config.toml
d_model = 192
n_kv_head = 12
d_mlp = 576
norm = "rmsnorm"
norm_place = "pre"
norm_eps = 1e-06
rope_base = 1020.0
parallel_block = false
init_std_o = 0.0
Each number is 128 + 32 x the weight over its row's rms, rounded and kept within 0 to 255. Layers, rows and columns count from 0. Numbers have three digits each. The size before them is the row's rms in percent of the matrix's.

# layer 13 attention value, 384x192, rms 0.221, rows 0-281, columns 48-95
104:176137185096156105122147099107110165206124163095187131075168112127131153109174117119093105119150111124139134159136183127182177160138120132138076
109:145152169147121109178108133139106113176117174061081126144175140122089123124098145175154116167156109147102148157068181091146074108116192151135144
114:162178181091176162060136123151096150156123107148149096127098141143101089173150144120169161154160114181171147145111169134125158144192083145150130
100:153144095098097071149090140160108105146139128112091171145112102148165135126127095151114093099121148114149164135122148124123104155171087104105058
109:135135182154123106145152069109128142127134168124117113145070123162090119098102201121107112131112173166126120117129083147171081187125183102111163
110:109152154167072149054135134114103115147180121129133093142138144082139131148166123141121154169163167152087117091111172123123086127150135073101154
118:102199101146099129184109116194137147143109126090121092036134157168093142176120127126093129115069124112143156145130152120103061068124151180121164
100:105098135065153129127142101115086061137106100101132137119149068080172090159129193078111110162099127100072185103159154115188149105130186125128099
108:101105156068092140107154147139091073147122118112095112149135153101168130125124134138147159109158153161126139134099045085133150112097175155138157
096:107126060118155130091091109092191178077191084122147125141099162132083192125153153153157153108139100131166110157143142165131111116087102110162140
113:128129126110140150072108097073079172150119098173096139153069103116119108168121160095091190095255155146144152201104141134138159143138134121139133
092:168106166129153101134111140123131103162123082152129144228123140178140110137129114090132228127121094151090167097155131166123159127090095094143119
118:149089088112186126116099113145152105142129139160129135088131174098168165165168160127129125049197106107109132172183143169115075126094128118136111
119:113143123155181132154173097116168148138151132178093158143175111135182103091079076152081123158066157122105080123059121197169101123160166172123132
104:131139045098125171095141135094177077138113110152113135155125161108125150115099151192141133104092168169073156134105116124080170133096139132065136
103:116128173178213146093155140117149114117183169181160148088123132103123128102167114107124109116125138149118131104160112093134110102113151146157085
111:113089151083154180141155086099142158140119103130139142101152122142121185121147182132163169124115125135106151116201151115127087084085117123100180
105:054112154167112164088161120113061150144113157096145119128097108116105109124111124044094155153092104163091185182110098142149122177127160110118053
109:080170079173076133170115177181099178173160172137066121114140124177143158141166090113180105098095166095088120169092138140110160140087116095132143
102:082159125143107152138137043088145088157146145078137190133110131114093202188115112144118069169163142120089142089113111125174145138090124155189186
105:092092112101143152147129118075068075153177146119177135090104121093134156131133134128163118099238160193082169196158129100146110123151074163105099
099:116064129173088144124142108078104094099128108142131072154082138116046151147132132116094102101107102070111144031135118167108148118162090092139148
123:183177098136171060128133071135108170095104121109168088070146085137109140118095197094127072081152154133145084167113114111162106123095134123199066
130:122130112090082142139079148133138101170068149146054101101184161069165148136223119154192095115158124141146152168110100103159159119082155141110085
109:196172099113105125178107062188088037136062082099140080089111126153100069104114144145121109103142167160108089115114088089078150118136096135152114
131:189172062125119159170104127155131122070181102147178136163153158091147117127168079080121142141151133136079140170153155137121113104133134096142141
124:167138168108193126133109170089062115086124126100077109118129123097073113144110126133143098156130143090126103105149077129222123107127136121110105
120:151127158152136122120128135110122093123187073204164117122133136138080081143146151151183106088145117142087214092129165141135129154148102153102107
098:122026135160122041135094068105128142133117161100123085109150135103203118133173146087166149136133129175132115108129151140141174120149131082141119
114:109145120188120087182145117168108138196147144089149143093150127098141110092113109181132125147143168081151148116169067132163157189184132148070103
113:173085133085100110133106150176209073164119091147186197115183111130124084156087128134171120121117121091075164171144091165167150165121143113125104
123:156127141136122086060199133116132131024161149198137126109132134148145081135113204162113138111166069195109083188119093109099156145143079103123122
093:136084076079162092133069119112093106174133173117104174142148161033090127217076073160164134124093055110119118152171090165128131146160142133145126
089:143118127131114101106125150067088074140073169146090131156164146163142136049091068086148127196143143112104193188070084099112127088122129075080145
086:080104138121087142180112175111138148119156140127140105082115130161118115135117148123145103126153120100111111138098129109170099096081132129144124
109:113101072077104154192109121153103176129134107169137116106087137131164122109157168138164128121151107079133138149160138085174057126129098097115103
083:141170119176131146136149112168158153176069112173118095117125103190124114105166131140145194101111110150050174116130128071097153140065118083158087
074:121139136145170121161136137100183070132114101130118101144075143142109135144102142155120125140161144084137119102143109132092117082163125156085123
089:097162144202123126132162102128090117133147140126129131175145151082106144108121104148111072195071131119103142131175063118166121195186137079086120
084:139123144154157155120158191097152081127089122140112086143095138100171148162127072156127115105112181083136084151118136142103180124114126123076112
089:170126113048133127101162199122183124163111144205172173096136105107147121195128097214124117067128148113142125156133114128086114122132120113071117
121:129143110110153096087119094077103132126136115096166098133173167090149068104144147187134131148134155149125075154124078155098113165146104145157168
088:120074133123115146157116145164172140149134179110128117109142111116088130105104160092132158123127129075130096115131105169160144103093115099103084
086:120062130066124137109107093128060157101121106100216115128130094137085127143096085153166108151163070176083110172106207086130185155111093183100091
089:168153098094129152111119112100086072145120086153158161109201167120142102184111101126108108106153114223084142108115164111078136141094190167158163
107:156091075083056112083163153121147098167168149088090133122128149152109128125060129107072100104135149117188103125069188173163128078145162105157148
072:102113125092155110140138070158159070147124091134146134144155154080094117097142144140086124089130080111099110104110151137108104087188135156072155
081:167186187177134088132152140164127150089086136140115161136159090159060160170164166114162095105162133153124163189153101099114170105115143137107134
086:133128083096066135104165095142153089187138134097093106164118129138120153137127127110145159096138117138098090101122087177122093120161211180074125
081:096088109141131093104163105152159128145188110185137204066147091083073076124152102142142127093157110080151121119138188145178140184109096157119075
094:169137092099066173105111095113122137198140165127133101118135089137210144136159119098120172142116144149107091055112104132148128136130104114105115
091:153112089121178121121147135177110152080171106113156131145154151136170114088108155128091149107155104159140170125167154149203074128151152132111091
102:115106135177110132140070162158120124141186189155153099096142166117159146049085109165077109137093188092120141134134098152134130167106119059123143
095:146123163112130137100117138077100101096103175132127183167106133140076129143141138068142131124155115213171132101112095130125155120111128158115119
083:128154161112089115072138108126114118106126170193146078132103115140085137061149221162133125135105124127121132146136046137152102164148122146154140
058:162074137112112151122120130084135143081122049126059113123179083139138101155122153105151144119156166126121090122085162104145143147135099132097168
093:091130166141093105162158150168104118101160137097122149140059075132148144181179133123166147090166141115122150134076099152167149131079141165155060
092:142118153101140116168086126164093126147132114143102156110143135173142140224110120145117120129152121119027100099093036069127166110113187118105089
101:123123160138158139102103133129183110120128127054081103157108123081167170179085111114112152177133128094116140128086079109139194132119176106138184
087:126102157118133157100109135124110178104121088119166142115107071135137196156074187071127117086159147070112118081115128147106095122128126118124091
086:130165206131184148115135108145142176079120148137092149203101141082120126120200142173134085166110150173160100211156078122136133145142138110119191
093:103074116113132151128143118138075128102164147140141141125095139172109073092118101141105143154134141198146140131139126120097120148138116165129148
109:164090080091120112113105086134121089178157192080148162146183087105127154089164075146151154157194086117110129153143133156162134141154100149144121
086:124143079147145150119139118121123146110149072105094135089174153184141194186147054113137137143148072117151127106188079139135091087165138163143147
100:102115167145178097085121120112144070117150125141116136084034135106104104106089122168120111091151119129155140181116172094209074199090098120148093
100:100045103132129125143109158124075198119141124102154107113092114122077066103172137085103099106158128140170096095107093153111101142100102158134123
101:133141105118167116109093083115144068177139096095106152130092089106159038145140151108133110157085102144114109122142124138097091141135130104120081
093:105089124174081145132120128138071176130152117176160100137132137160152094154150119147155111102196110148158092125161176138172133218118162113121127
091:147113210174127137140171122121125133110126162143084115127109108072100105141133146177086112123093107139073167168126118066162144175162171093129081
094:136056093094165171097179076138118125135168099163175147130096065153172117117093139090124131152134165102151094105124052179099105142117139122093113
109:126153142136187095129140106172105120134171175126100171140125098129121142095212070128055111165095115159092158180161140130141065135168154117173122
101:135120128143118128116122091130100151143083189178169145045143123125130111086121145161183164150143130127195136099090125135111178127125157086164063
096:075074106048136158111166147086097134160126122110112121098149096150109119156136128120140212139141132128153126130106093162155134136129147133091158
107:126088127170127148145133145096109131122118154148084104069098181110128150119110131138149171061142084201109088200136055177128109134152189138106134
107:092103118113087093142118139075098078174136101104111183110165113114119156152074157122125152086168112084104099135074173144087102098089159134130082
108:102060119105110154139134155141119120119133104109151158161121120099148118097178142152147118149108137077099152140137133135139119157164119133135081
104:097095105183093147148120102079160174066126102119100117152129134091091123117124111122178118192154172184134070084147137123120131166189136140179132
093:196096121165123178091108143124119126124148125115085066091108161080199155166175075181142064123099180104102078135127131108113135131094126116133113
104:141166153143156101158108063079105125074104089124123137091134120147166138127133136147113107044130170124149123160166120107164176171175106059162116
103:173095199190093167130178187145107109151097117200118089062187111107129153126149155166149140118154118122117169194125168149066154193129111102143070
114:111125130110089071135100138139164141150153165123115090177059157107156105090122067126123137177089140126148152068137096102159081136132130097134175
094:147137103176128124145117143156099125110133139179118137146132109126154152105108136130125146143120101160152141135141164116106097105155154176135150
103:136127127136095138168121205135161121134143038117108155157121093200142206134131153117086111119132113078157158119154091082121093131121098134123178
083:094145075167176137131076163094150153134135155156097131116104132142142190113108103146107123145150175197070168099162079093138122111101196103125089
116:107087177095133181060140167119142109119147117168166168095147079123142136153100072126122088177105132165138064084101126140149161116119127143184099
097:137111127106166212105167158163191131071124157155105110141105147161103160129085165228105200159115152163095149157132156125140121145095135122116055
097:126113142176056131154107147169117139151118128136110093151133000124110204096099172127149120183109135163131082142170098101125086115131125136142104
094:121112117135100094189186147091191101117126132133069156159073121137085168137107145136097110084132161103112149113099083111142141097092171137125132
110:158181097116124099124090172124083106106170190164087122139171123126132113126143138092134066141147124138087126139063118060039162204111146100099097
094:129146123104041139111099163189118115098104135149141091174177142128108120132088099061137107123108130153148114128091081169068117147138100155166090
125:206112147116132132158168166099157105144101124104086087066142143170144129149106115112174171089202114163133139163108141160134130129117101167169075
104:099127141160088116111115090110128162083125133125182104164110143166148133071130152107062170085072087144165083129143071128109180113141116129143119
108:151134131151118103152103131115101108119051140147168145150075186149088112137169150128084126133085132129166156132077134110109143114197160166112112
094:183073129119115130107103148208128085212100089161169110107158108093085156114101147097112080140186174188052092190198124117126139190105097132107134
099:155131106110138093114096151127183111168175170124140165119085098145126107160079147158115169138086091080136169096107076175102096142090146112102131
104:072168116138109080162130071133141200129124134199158162198092160091110060148100177119105147098099149108139154118102132140095200164064108107124177
109:149066129061154138095132198134125103087151108137087144128112097094114174111154160152133080127120130123052196113141120145097176116142164120058127
112:144130121139134152172144149166150213151119096110151179092150141133095238093132169126128152101126107075152133163152168137095158185066160173116145
117:111124115106124107113124142196139129118149111144088152129109047117098131164122116143157136211115102130142179074158106102159080132165118129138124
118:112125149073131136123153107104134159115132128117149151156077131030122059118108159180144142133138120094128124111161166177099077082153147123105129
112:065156182133103135135080136094153108192121168083092123146169125113108065083196176072176100112117126141090099121154152092118128149139125110122118
104:155093120131141173124107132132122164090131147157109139146096091132147092102140135106086051105127092143182080152100119123174135178073130115099107
116:085106142093199136043121140135047082112122152144140111174161107097111114097130094098130161091089172124089162094137144121143121162137149093108090
107:201159154136117131079123144118118180127204167108123117150061124126136106082117124091170118182180103172157091113065156104068132116188032148175163
112:158124082061151129098106059154113131152122169097113229138145084175103054177149108146155164143177149144194147188105142100165143076145107110173147
118:085121071129136110107144139128078127074157105087145151084153156127123122131141138202113178113082136156070162118050142124048086120074126170120140
098:154186194180136170090111141119109110088112090108131132086076140157091118110109159126122147125117130148145116133147162180133081088151133138089106
117:139134034087187121129145119135125090119138136135127164110185095078126162136110159155069092073111141139153120163118135118130134098108115146203140
112:155059086173163082168191144098104171098132118097138099156171055181162150116080148119130091134080108208140176108095146137100093151218126136174082
113:099125059112157152134124109121169185134078110102122122137101131178131078138088182158218209093133138096112141151140110172087070150157153163138083
102:155138156049084154117198137113127124184056141084153092153102145126135100166102153074164147155128156146061154134116131141118126125131097120105123
113:105101102105136131155156112106115059155104150156150127183121079160065149066086031083097139114117122120092132193186099131073106123142181077139191
112:152111115130158133093105139121085113204087154155104120111123125140192075096105117107094079116139127074097063126115087178112127136132140183162138
110:148104113160174156172125170156100223033155141132144140149142122171145120124080165103153143157094121122062151082131139083137101100130105123162147
115:127117113089141178166197124074135169169164165137108127087100086095116126110136063141069136101117116155123171175137174118150154099087074148114108
107:135118112048152128112136090132095125159144120095113105143204143114107129116090139165122097148136066106115113099120144096109058169109132127070097
107:122117071162216146130186105078072148108127115125173132092093122146106176082146123139098108117153152080120132104142151164098165115107116103192067
112:126146133133135151130127121092122141127160146126154075091154150094160144066142155148138095101121078086098136150126160121139128107094117124154140
116:169106152130149133107131125124136117122082179134125093115138110130174123120090095125157109087143090106124141125161112139124163102121105173162127
122:114122130055106145150172090074131116173157111113161149068149124069117071163120147095087096158110224116086138128077115107148108134167123121191158
114:153116109134108129068127140130168120156147137139143143064089177124097108103119147184141159167139167056163100123103144159115150142146069136143125
108:141177120151165096089172094100180078112199080113136093145095100162122116167134140166121183152109124211104135145193126133140100084132141189120111
105:127121105153163122166157131129150172099154130147167110182109112115167098129143157089198121139118140141142079115176147166139116129122160124102151
114:178098143125145133099136115115097150120114130097115103136126152148094172185156178116157152118121135110151093106108114148123190113214163109061106
117:122157118150083097105125098215108101167150199104142126165109198153143118120109108136116202160144122136149159123074149181131139085128096130093129
109:121125050078066129036151163106130155092080151144092071179112153153126135132067148115084152108100170148165162096073118119096152156099125156132101
110:090108149146150155107172163143091147080123145085137187112126144128126121026098217144128104135127148119139136152162130117148114079101121113115099
118:159157077153108141138113170090116154123043131101212106127099135131144129140122125147162157147145151115114155159174147176145095183146112146146103
100:115108109130094154065161159180155110142143114165044128133151130213128136151110143111114168168071159117148144119121099146130074126119185148112075
097:117098169103146111076143128124128165096144156125128195124154159106107052144121137103172117048068134088099084083143154044095129146125162165152123
088:117115156126159043121138113082157184107050081156154167146147141084151111161119129176096134097131088163146133157144107101102048197098150187115123
102:147165119138183160182086128148096148080123092074076139084120131152136163190182099155124131150158146121174108136048188100143156133095156179072117
090:172164076103139192169161136074140116087122080117130100164112142165082094084123156161188130159171155097129106139088177104184156166097126131093118
090:119125138087084110155153074168091163125134171107143169081126139127111105122122131146105156166133139131155113125201180121142155116125149078096202
079:067094105180074170139083091084143136150071122145061158121169148154171081062112169226110141136121115150205149127130105082114171134145099112102195
087:122094118096141078139150111153071103107106085122089101134169096126147086134135130121149140160118154143071148133190191135131158116145098153096107
090:141152153170087146119170174107135145144092130123078165118190100108143136125182104195169105139108102133139147105180097109118099092098102128132141
094:104110095154140149089154129141170138166082149138134102154093204154137162161065144107154142111133139177183115158113146154139164082141129123135139
112:045123108108125114062112095154100115120087186137107142138099141122103121116132135110163095114153153158118135182104095093099130138163096207117058
094:122126145056141127092109173050152062106141117116068093109136107121119115159110085070154081137094141115079135144122117177176164163168119144097096
098:095153155116201122090187124156155079109169116176105126098128155120152132117149124114082117103124076159169121172088082136124130112114100112122105
096:135183110129126151089105175117120102091116156143152142112067145147133087195108121126085130105061088137167094162146146112141113123139136108085150
094:136135135118052080084096138079174126112096118134131161113162201175119108090135077180114109136129164112175126168094084147146112167130159161130150
093:124138190166126094125154130109129139134144106127131169161133167082089120131135139121156105158098172114111141164118127129158095221095094128117134
122:117104119083121136105085138174137107113104173126102123123099159101104107094141092069156078105105136161106103147096084115105168155180121187146129
086:134126156125183136187181155122153142149107110137126145145083112080061055088136143136121131169104103169125127116177120133182089147090164071134135
101:180116098148097125154098078112120163130139158164157135089147091151143117135138050067195145153092096119147160133120155156101190153139180138124088
111:103172112106100096161130121148123148131108104109116146144155101144186066131140078124160155147085155136171092195081124104126222125128120194126107
093:124091144152160135095157082135119094097111105120093049101110176164107130172135106164131080122057188142092071105105101115147167183049186132138094
100:161147116126151147134132174169021092193156131141142125118158096126131136138126126111183088064124178119089081166133109122143196120171104091115121
093:161140138137115120119146079110177156093147135173150135092147132067133126090140131180113110112129128108120144187121193098156099102147132159126196
115:121117152089149147121141137192114160167115102175092138155139100141107137113151175092111106090147124057189098111105172115176161136182070087119140
095:159148179133173149105158101147104169154141201058098045187067121130087116126186121112137155138126084168144131110111118099182125112157134120129111
103:135185150082081156123149124120155153096102196085155152126158105149182146114168064136183152115122165144131079114131148126122118096168128163133068
093:184156186161110193106090181090181127082136152173172190108180207113143132192146102088112168132098115132110149127107155150149096184118142177147120
096:133125110098101137091109086160119133147118055142142125065137125072135094124090079129131178155095172127150170075166082112072073149088054123144104
096:115117120149129156148181117167157172172114119128087135079132162121138170092097088094112138097147119141090098096091221104126132126160127201121164
091:143097109157095137089091075125117090082111037085136150133127170102025132156140161142102137135140139113147159145169145067049211059124104128196089
092:114145115105139077047116116150131194083174115176134099123218114127165101145148123150121173157071156161124153165122169164077162089105097146164088
093:163125120201054094115117162139161137134190111133096120084192115129154121106141143109136182116161092174156159147147095157131187127153089159146112
094:153129085124136087097107092166122098052139109097134155158084133084103118056137098090164187113195157116090125121098196098076147107099108106151144
089:134101106159109019185136125167169177096103127136078204091128155118116144085153078146102165097141103158125187164099167176094168109111147102172112
088:069138125151106114124163134126096061077108152050080159138126078092133132068125165158078040121109127127120196143132140166098128093096180112045123
109:215165146087178118200102174129087194145155112117139103060134118086107142129156119174156082130088150116097095175129123102160134126121084119130125
088:076122135109110105123163165123121108123079151116165101209052190124107084128109140152177120133078133104159099118155139123147179082115147098137134
091:110131150140111102142152114104109111124120107074059152171141146132136150142087103111127146145119107141190149135164120140200118151160128090128184
086:111133109172090068078095198101151147134150086072085136135133121117096149161127145127144162047134084159141152102150098097122131119150122141192097
087:112096115095155099075084135186146111137113183138162194143128130142161127068142092128081134172162139126086130106141079111104127078090156176142109
100:129166130127117175135154141168159147065136117178117091196135131120074124087176108198152139111213095154133154122140164083088134107162098117197148
088:095110104027127114079133164187117148143144105107115163108071167128138111140126111144179128174103107116135121101110176177127092119215103160150149
086:140144126160108119096131114186154121161042086120160108156118188115141079131114081142125072127157116064121164107120156156143153150101169132120181
087:154164123134153167147118098133168153130163087118146126128089075084135093134201096110163114111097124142102114159148137141103094145053123109157124
095:101117163114080167114127100159138143121169115145155181167092161084172102135108112133104130172104110135090137090109143122108144097163101085097113
089:171148117101086075099170102161105165119079105139119143094109137150161141109109100147111164118110127107077055120122158175069178127078162131127114
091:134098218092122136175086094153150101186125144109142147095081142171084126132159105101088147143117115175132108171102110154118134096082145139070074
086:103087147120103133106186189172097104095178175102183144103150161132130131098194127105131095105085152133108136170114143086207167138119123091119134
090:100128067159131128097114135183166098124140147088172138157073106094087134114134117178091172094149107129130051112179126070093143152082103129128096
091:110170108140123159127144092164150145163128110110173061127112123122144163100140138130107126095094128105147106138077120205083137102138193127172106
087:106138162073149113142158136136117156105128112125134121120117122133133125131144076112113080113200187154067105126153182079140153127144149135115132
084:119130145141131147107129158145166094130129146188172162144133131151129121071132131140111149105144112127114142152128122068170176115171141109105131
094:117102157104105133137161144126173145104104147110140105138132157133145128103100140118110105131174148080129102101080092147170184128177144136098135
097:187144118103128182117135137148132117141100190090140146091089110110099194104116174130102115088179096082151158113102151192153101128083168115160131
092:154072145146098133118179101102153107151125162174121147146159147133203125148122140149166159140166117087073119164161087176189141116161158141103182
091:089148104134158177122199102159098113122146111121137110142092193171164113157157157136112221102141128135129156140111128148111166107142206105150120
092:144123098181117205112152146097090155082096130107079160047192141128103101166130147132116113171132038079115150097105156226119177116074112117155165
088:186192195113138071127113136128135093131124110120152107160133130135150171146084108133109155162091112096124140152129098075136107086139103139159154
092:129124094106109109158158147118124084145148101111152119154085140084077140130109126149156150132095139133125174126133138120097176100110079098106119
094:128143074161115105124200182134109142106095114176118164099177148154116140117107157167126221148108119119062117148163149142129123141123100129152187
088:067089133148111084089154144115073103086106076120105150164107168168163148115127112105157163121118147167095184164158149088136114157129157093131122
091:177133146185139145144125141142171090157158116145150170118143157125140086087106125120144118094161105141125127095089095165153126134165121146134180
101:141124096119116179140154134151065061144153131157097069092110092137150142147101185052156092118103125181094141083115105182134206121144088096193084
112:093096098187128142128146089148122153144099101176108175168120094222129149127074153093136192128123142154114094149137146113120120061154100159178110
108:158112112187182196126094145066152125122105220091124108160122124143190121101127087176073132082165120179133157122135099139120082152179120184054081
093:147167130040111168116148101126149099171103051156119194111084130171112131147068095122112136091103160111145174140131130085127115133068125158145113
104:106088166124124180099132119179143131109151090088157087076181102169143090127148112143127083106110121110137180084143086098151154155138126161174132
098:124106096071096140157113122191136128103115078157108104147050079096124099095107134163125123141193107080166168054142173080140148103087126145136149
105:183208178138094112119174060109106069135112127169126126102097103224138168136118144149116109102165082147102136228136133158142126160140103161101092
098:097121131119149144181085139148198126106126151167152123086102132136070117157115138072122099170132091137123093125086157138093164151119061158091135
101:148142160106057083156089143169124122179117104191108142115119148145048153125161100117099117136166158135137106160153150152150174134129111110097100
100:082094087122124130096134142146145160127141059173113154128187142134101140180094146105138172104140108120078202126191073136186134082098106152122116
099:108108175170125093106113139127117090078104154140146139091106144086180116129119118136153137157159080148106097108192180109165141109165157131117144
095:149124137143157129103147139173113147116135078095102153137105140161120145167219110111144087170089115111134114146112114116150106201108144189129166
114:092167157118138125127110134165094137101101112176170113172100087063119143183147073136111130139163090117202146123185134156120132134107103109151181
103:112150188122089209148147065113136110095142165120142120155142129112124123137113102090102123094134169146111187117103117172125119189158127149152106
104:196112148071126139153102243150082154105128169169101106125126175104130136084120126099132067166120126131130157088140139135135161153122097120105121
102:088173123126136086119123119129118146088123100167154134090073158089154089165134113129159084066047153085133128122104082102165093130189143154082177
100:154147086033123090210128156123196121103082161101124140177118121113148158182113083103109157132096105103074187137064163087150095105097144145116095
104:152129106074102109112037107138097142166079077154100107120125144160133153126157141148211138144133137109092165142099123050088120140128103107106149
090:203092122102110192122137121166204150139122156035128181167075087118154119098126155148086089132147122132145164128070109118109152114124124096134166
108:135155135114123133103125135146160159139090155107125148157171142146114118136165124115111079174121100100124104090195099150121141128096111073113144
105:106180147131111135138124104172127150196138138137139168151119129139110139161107073170097105118135102078125155124100094125116183153150092152163175
099:091091170126157078135132131130147128171135203121141160154193150116164069092113133165132095077159107097092091100123111065141149146067129148169139
100:143173116135055126164167116144098128101087109183100129089063143136199139128111090171108122130118097130116123124137178135128129133182100115143110
103:156169210141171151129140149125176124149079170145132141064142071188114122162150120145144111094082153133120144113116172115064093103103114087121147
092:080136082131143124116131131085078162068098163180161129073153209141094119184111137152048150122125134122144111132194122134150163128151149154130136
104:075088091138128061155116127123178171082163193169164127071155068094160111102122080085119125157140114071077118111084131101109166100190139131090097
098:077129148103109159145183063129140141133181172173211133144157114156192189098160098116092147071081172099089084078124154155167080085116157119112146
106:190124069208143129115116054093170131154206146150133143147115137194134120118132128133145076137084100110102162094104094069116169147176119098124139
109:145104134166116076040146105159100121121186115148178073165097126132103192173108173142105106139146108126153114156070131065184054119134113132119173
107:073120137154141102079098099149131102192080153113131141062090150132189173096122133121095110126067133108199117187089150138151077112144160127074159
101:118174144115108123145166182154155094154103169127161142139155129128130139107102081175185144088118075156124156148035145082193108181096148184153139
101:106169080120112120159197166158156105102118179088155143097104135153144073099128107163127107144189166136109099129074174100152158136083162123088152
104:123125117123137144116186163145179072103126063111114100194130122160131205097104153066143113185133183122167151164121111148133108149166129160088125
095:073134150093109110168184152102158160083131171150130133163102075117095175193130187136136120121119109086183123139134104118173123097138111113080087
097:136159163173133123111141109187131152199184094170151161122124111174081085081095082078143095154148133112110139136072166086120114090107148132129105
098:131146112140163120152123086097122119139102145106192142096118172104139138234175086105127166205157078132143096099115207136098103131127189069095136
093:167149070143105131119100135148106118104079123105099075121075137139156062092101156093128113173150136085078182054084111161072111108155062070132125
084:122151111131140154074103173143120139115085201137063160109124080134136142104127161081151170172111142077177125124150115103111122162103148200097090
096:132149145124101132092161124107113146098162154102119095118099132113097152125190128144149164146056110164163166063126101087138126126095158130154092
095:153095159201090082099109083187120155128110124089074119172156147085143201128163107141131118114122164146070155084127145151126146171150134164118076
087:127085139133155117160172091110138182090122109160183128124110109161115147095118133124114190111065145173149144126155095102114128126101145195131070
095:098132152081107146101136125157116142118130108216163113117093160175063101120086121097087165179153194148127110094106094191128107138135111178202122
094:114112138151130171149147098132103125126126100087167177154115097130105161143056122122101169112182091188111127132162113180144088138058106118071165
093:101133172141146105150174115185100108120148124129131093153106069154081149139127095164134159107137133163075183191190138069167156134192104116129139
099:128164121132154084144118147125126057075134068100137176159125119135108142163073099074094130088145188141169060123095141130111188114113103136136053
088:182182174105079093125200155129177136161131118105165119120069163097130124130089084140168106065164115166177142119130190139116146122132139175204078
091:161070165124099121172105136149183090140130114092109106157171146111124106124117111202165096110098136147138127091116107130100183119187155094124090
088:150129129173111112095141201119126118096130139109154134154163134094161047119132122119145093043076168074147147057126118157150139111175126084057183
092:160108118106085144132126088139155121097093107100126133105113255141127122144182156182064137132111106162085096135119109080106085061106121189112113
093:115185158170097049113164143167172152108127104143082143174126134159156128114154135121094134124127164203145171090092127156166112143174106159168123
100:121143109154113106132158191120147113141167131145194134145165148167128148130119087101155080164132144106103178090129168174178101109086065105148109
103:128119129118111137140105063170092109189151139121142097084169136119136112168137119069128153109153134075122121071117139153143105097136140102106148
090:103154115093120183143156141146127059151129128124159103157121156108154126111160087126168122164144119137079090110064145106132154132148181099103170
093:114150144065089105116118173151121089179173114166128132132174148144119157134106151155167145123183137186181129116137159145171122105161139138129207
102:098136117139152094155147092102153102134127096106134130068140125080101168143116132140127170106124116086181094133106153081056129148107151182148079
089:117114117122089100088104175122132229102135066127153090148195123175131204104131108047092097112114138148166149132101075120149203180142129135136130
102:149134168144153093139115150151161150081188069079184120131096066120093081191081128148134112185152100099066066128178085180140097136188134115190091
091:119130159131119137086151129121121150153193105128083171071131141100102100132158116085154177127211126117128138119099146119151149171145118131183162
090:178105095170143191090101148172065118108095123119119132080152181132127175084107166114136073171188082142152227176121109104081162178170117092117153
103:100077149112115179096153141165124089138170127087150161190138150086161156094092123163122126079185123136059130126198134097079143166119124106150119
095:108175112110114127065090072118092118137111064100136073094095167122170108093135169129157110079114143144148109156110180150090101088120144087054164
091:100103125159168156116121123131096203146155162119184102189134098136111192136088169143153118127170145109065132172097097080129099165133139143179069
098:072118069128131099118102134123115135193162088180170148102164132109142106134148164123130144103125180046155120146079164081131133075153150128107076
091:078121095056169200157119108087120129170082112118113131073108144114133130159177145133138097132141132130104122135126173143063095102159126145093136
100:088121156098130127149075110089087180113125094105098081110168144109100115137145157069095089096099127110149115126155085133143121080081126145142083
104:142120154146159138164136128191165077079046079143130136092109077106101121118142151129123230110122088188106132128132147082082121135112047123132048
087:119143118126141093151110147132152115114128119162080089150118153158120035149110184142179120105132163152091089158097091136138126099106163106109068
097:096121159142145074098160110112154151153136212171075110117151115194097107203129134095120124168126178156136065122083110063163110125143063124132135
091:058080142169083116149201127121107094114090149102179145168127173098126121148198132123125167131086094140124135154112163097112124151164091137113136
103:104123145143167100144097146120178092129139125113105152169106181162157137077171142144089102157127093107146108140141115159128070084178149133109145
092:117088105096207166146097126153094129162102161126106184115147128095061075178146135110127124125148128137132131142181145123145140125113166106226144
099:093103131125109115163167120138135097099090129133161135166107120159134123130107165216095134086161127120130096158106091085153104088130100155081064
094:095141147120158117138108069124125141085130140160144140138140105070148118071125120166128051133178099086114177202071100132242128164088077139174144
092:152129124147144078096117090118137148166189108171130147125161112145103042136121181143178111090141096128092081096150106103101174138162115101143168
095:121154113105108112120098145151145160107091084129156088146156181130109112112146131138103154174168066167169077112137133148117120126129181128113182
115:096150133102140132181116114182109037046154150153178177126110141103180179091162143171144082084168126132159131150149103126096153125139098181118105
106:113117146136151104081156124180238176154150075146126164184097144155174139078136126137112089174120122111103133169137140071140137137141073171157100
097:091065077157080087200169084082146153142185132174069117109116128126094063088095063114133147147103156128094120179148146118139116088075089132136153
110:072098193105148169143158150156110149141113123107165070150131128153081141127109100146163124131105138225137088165109157133128130082172132150092109
099:104037136118088117087119156059108139157096179178120101123130145163120115138091058113108154104199229137140165141133122098148164140118160121141161
095:086138114115180108094080109145126150170151133158078086127138138125149120130176102080127096084122110087106138162094119155094122108159091063129156
103:134146135081154171099081114133173188156105169194128048150139094162090147142162136083107127171197117127147150152132109150073183158174140191166145
092:114086077098125083104084096114018209125099123104136098138081099150123086114141152138142134135095201076143132070162188173169064138105167136116108
093:205169122151134138162135191083093073132163150100143130107138155173148249163142097106116162109146185153129114085156117115125095097147216094132129
093:115128132138134115137141135148104162149096098142167076150188109122128082141175103163110152127160137192125156064120136100144089160128147098093088
082:184126133121119085164123127123121176115122170088119114155090152153131153136164098063104143221183122121147113118149124124093100131052175137108173
096:123156102087142069126119159135137166130104143172087152123124162152136180097143122121124093131097121084121132064112145078123105107116154087159116
098:185153117156112131166109107178128148184121091115101094081077135155101168126176139108169131173129122142127058125093157124173156110206155123129115
095:116109121121097094141128161117153127130115108134123147135152191136058150132121197120185130136105111092128085095112136128109153130088206066169155
092:084158125069101168119176139102178126105079143150154148089061146127138137094157135069026088180128138183145101151158144117152118113141109164110117
093:117074180102109094143102087135118096125160114134110094135116093086138139123068168159112092093124099204102098125102106110037184158133090112109179
092:084112069193166095117111140151135153073103137210169185041115128112138054095101104144080147142161133105114159141134114135163153147123118106140092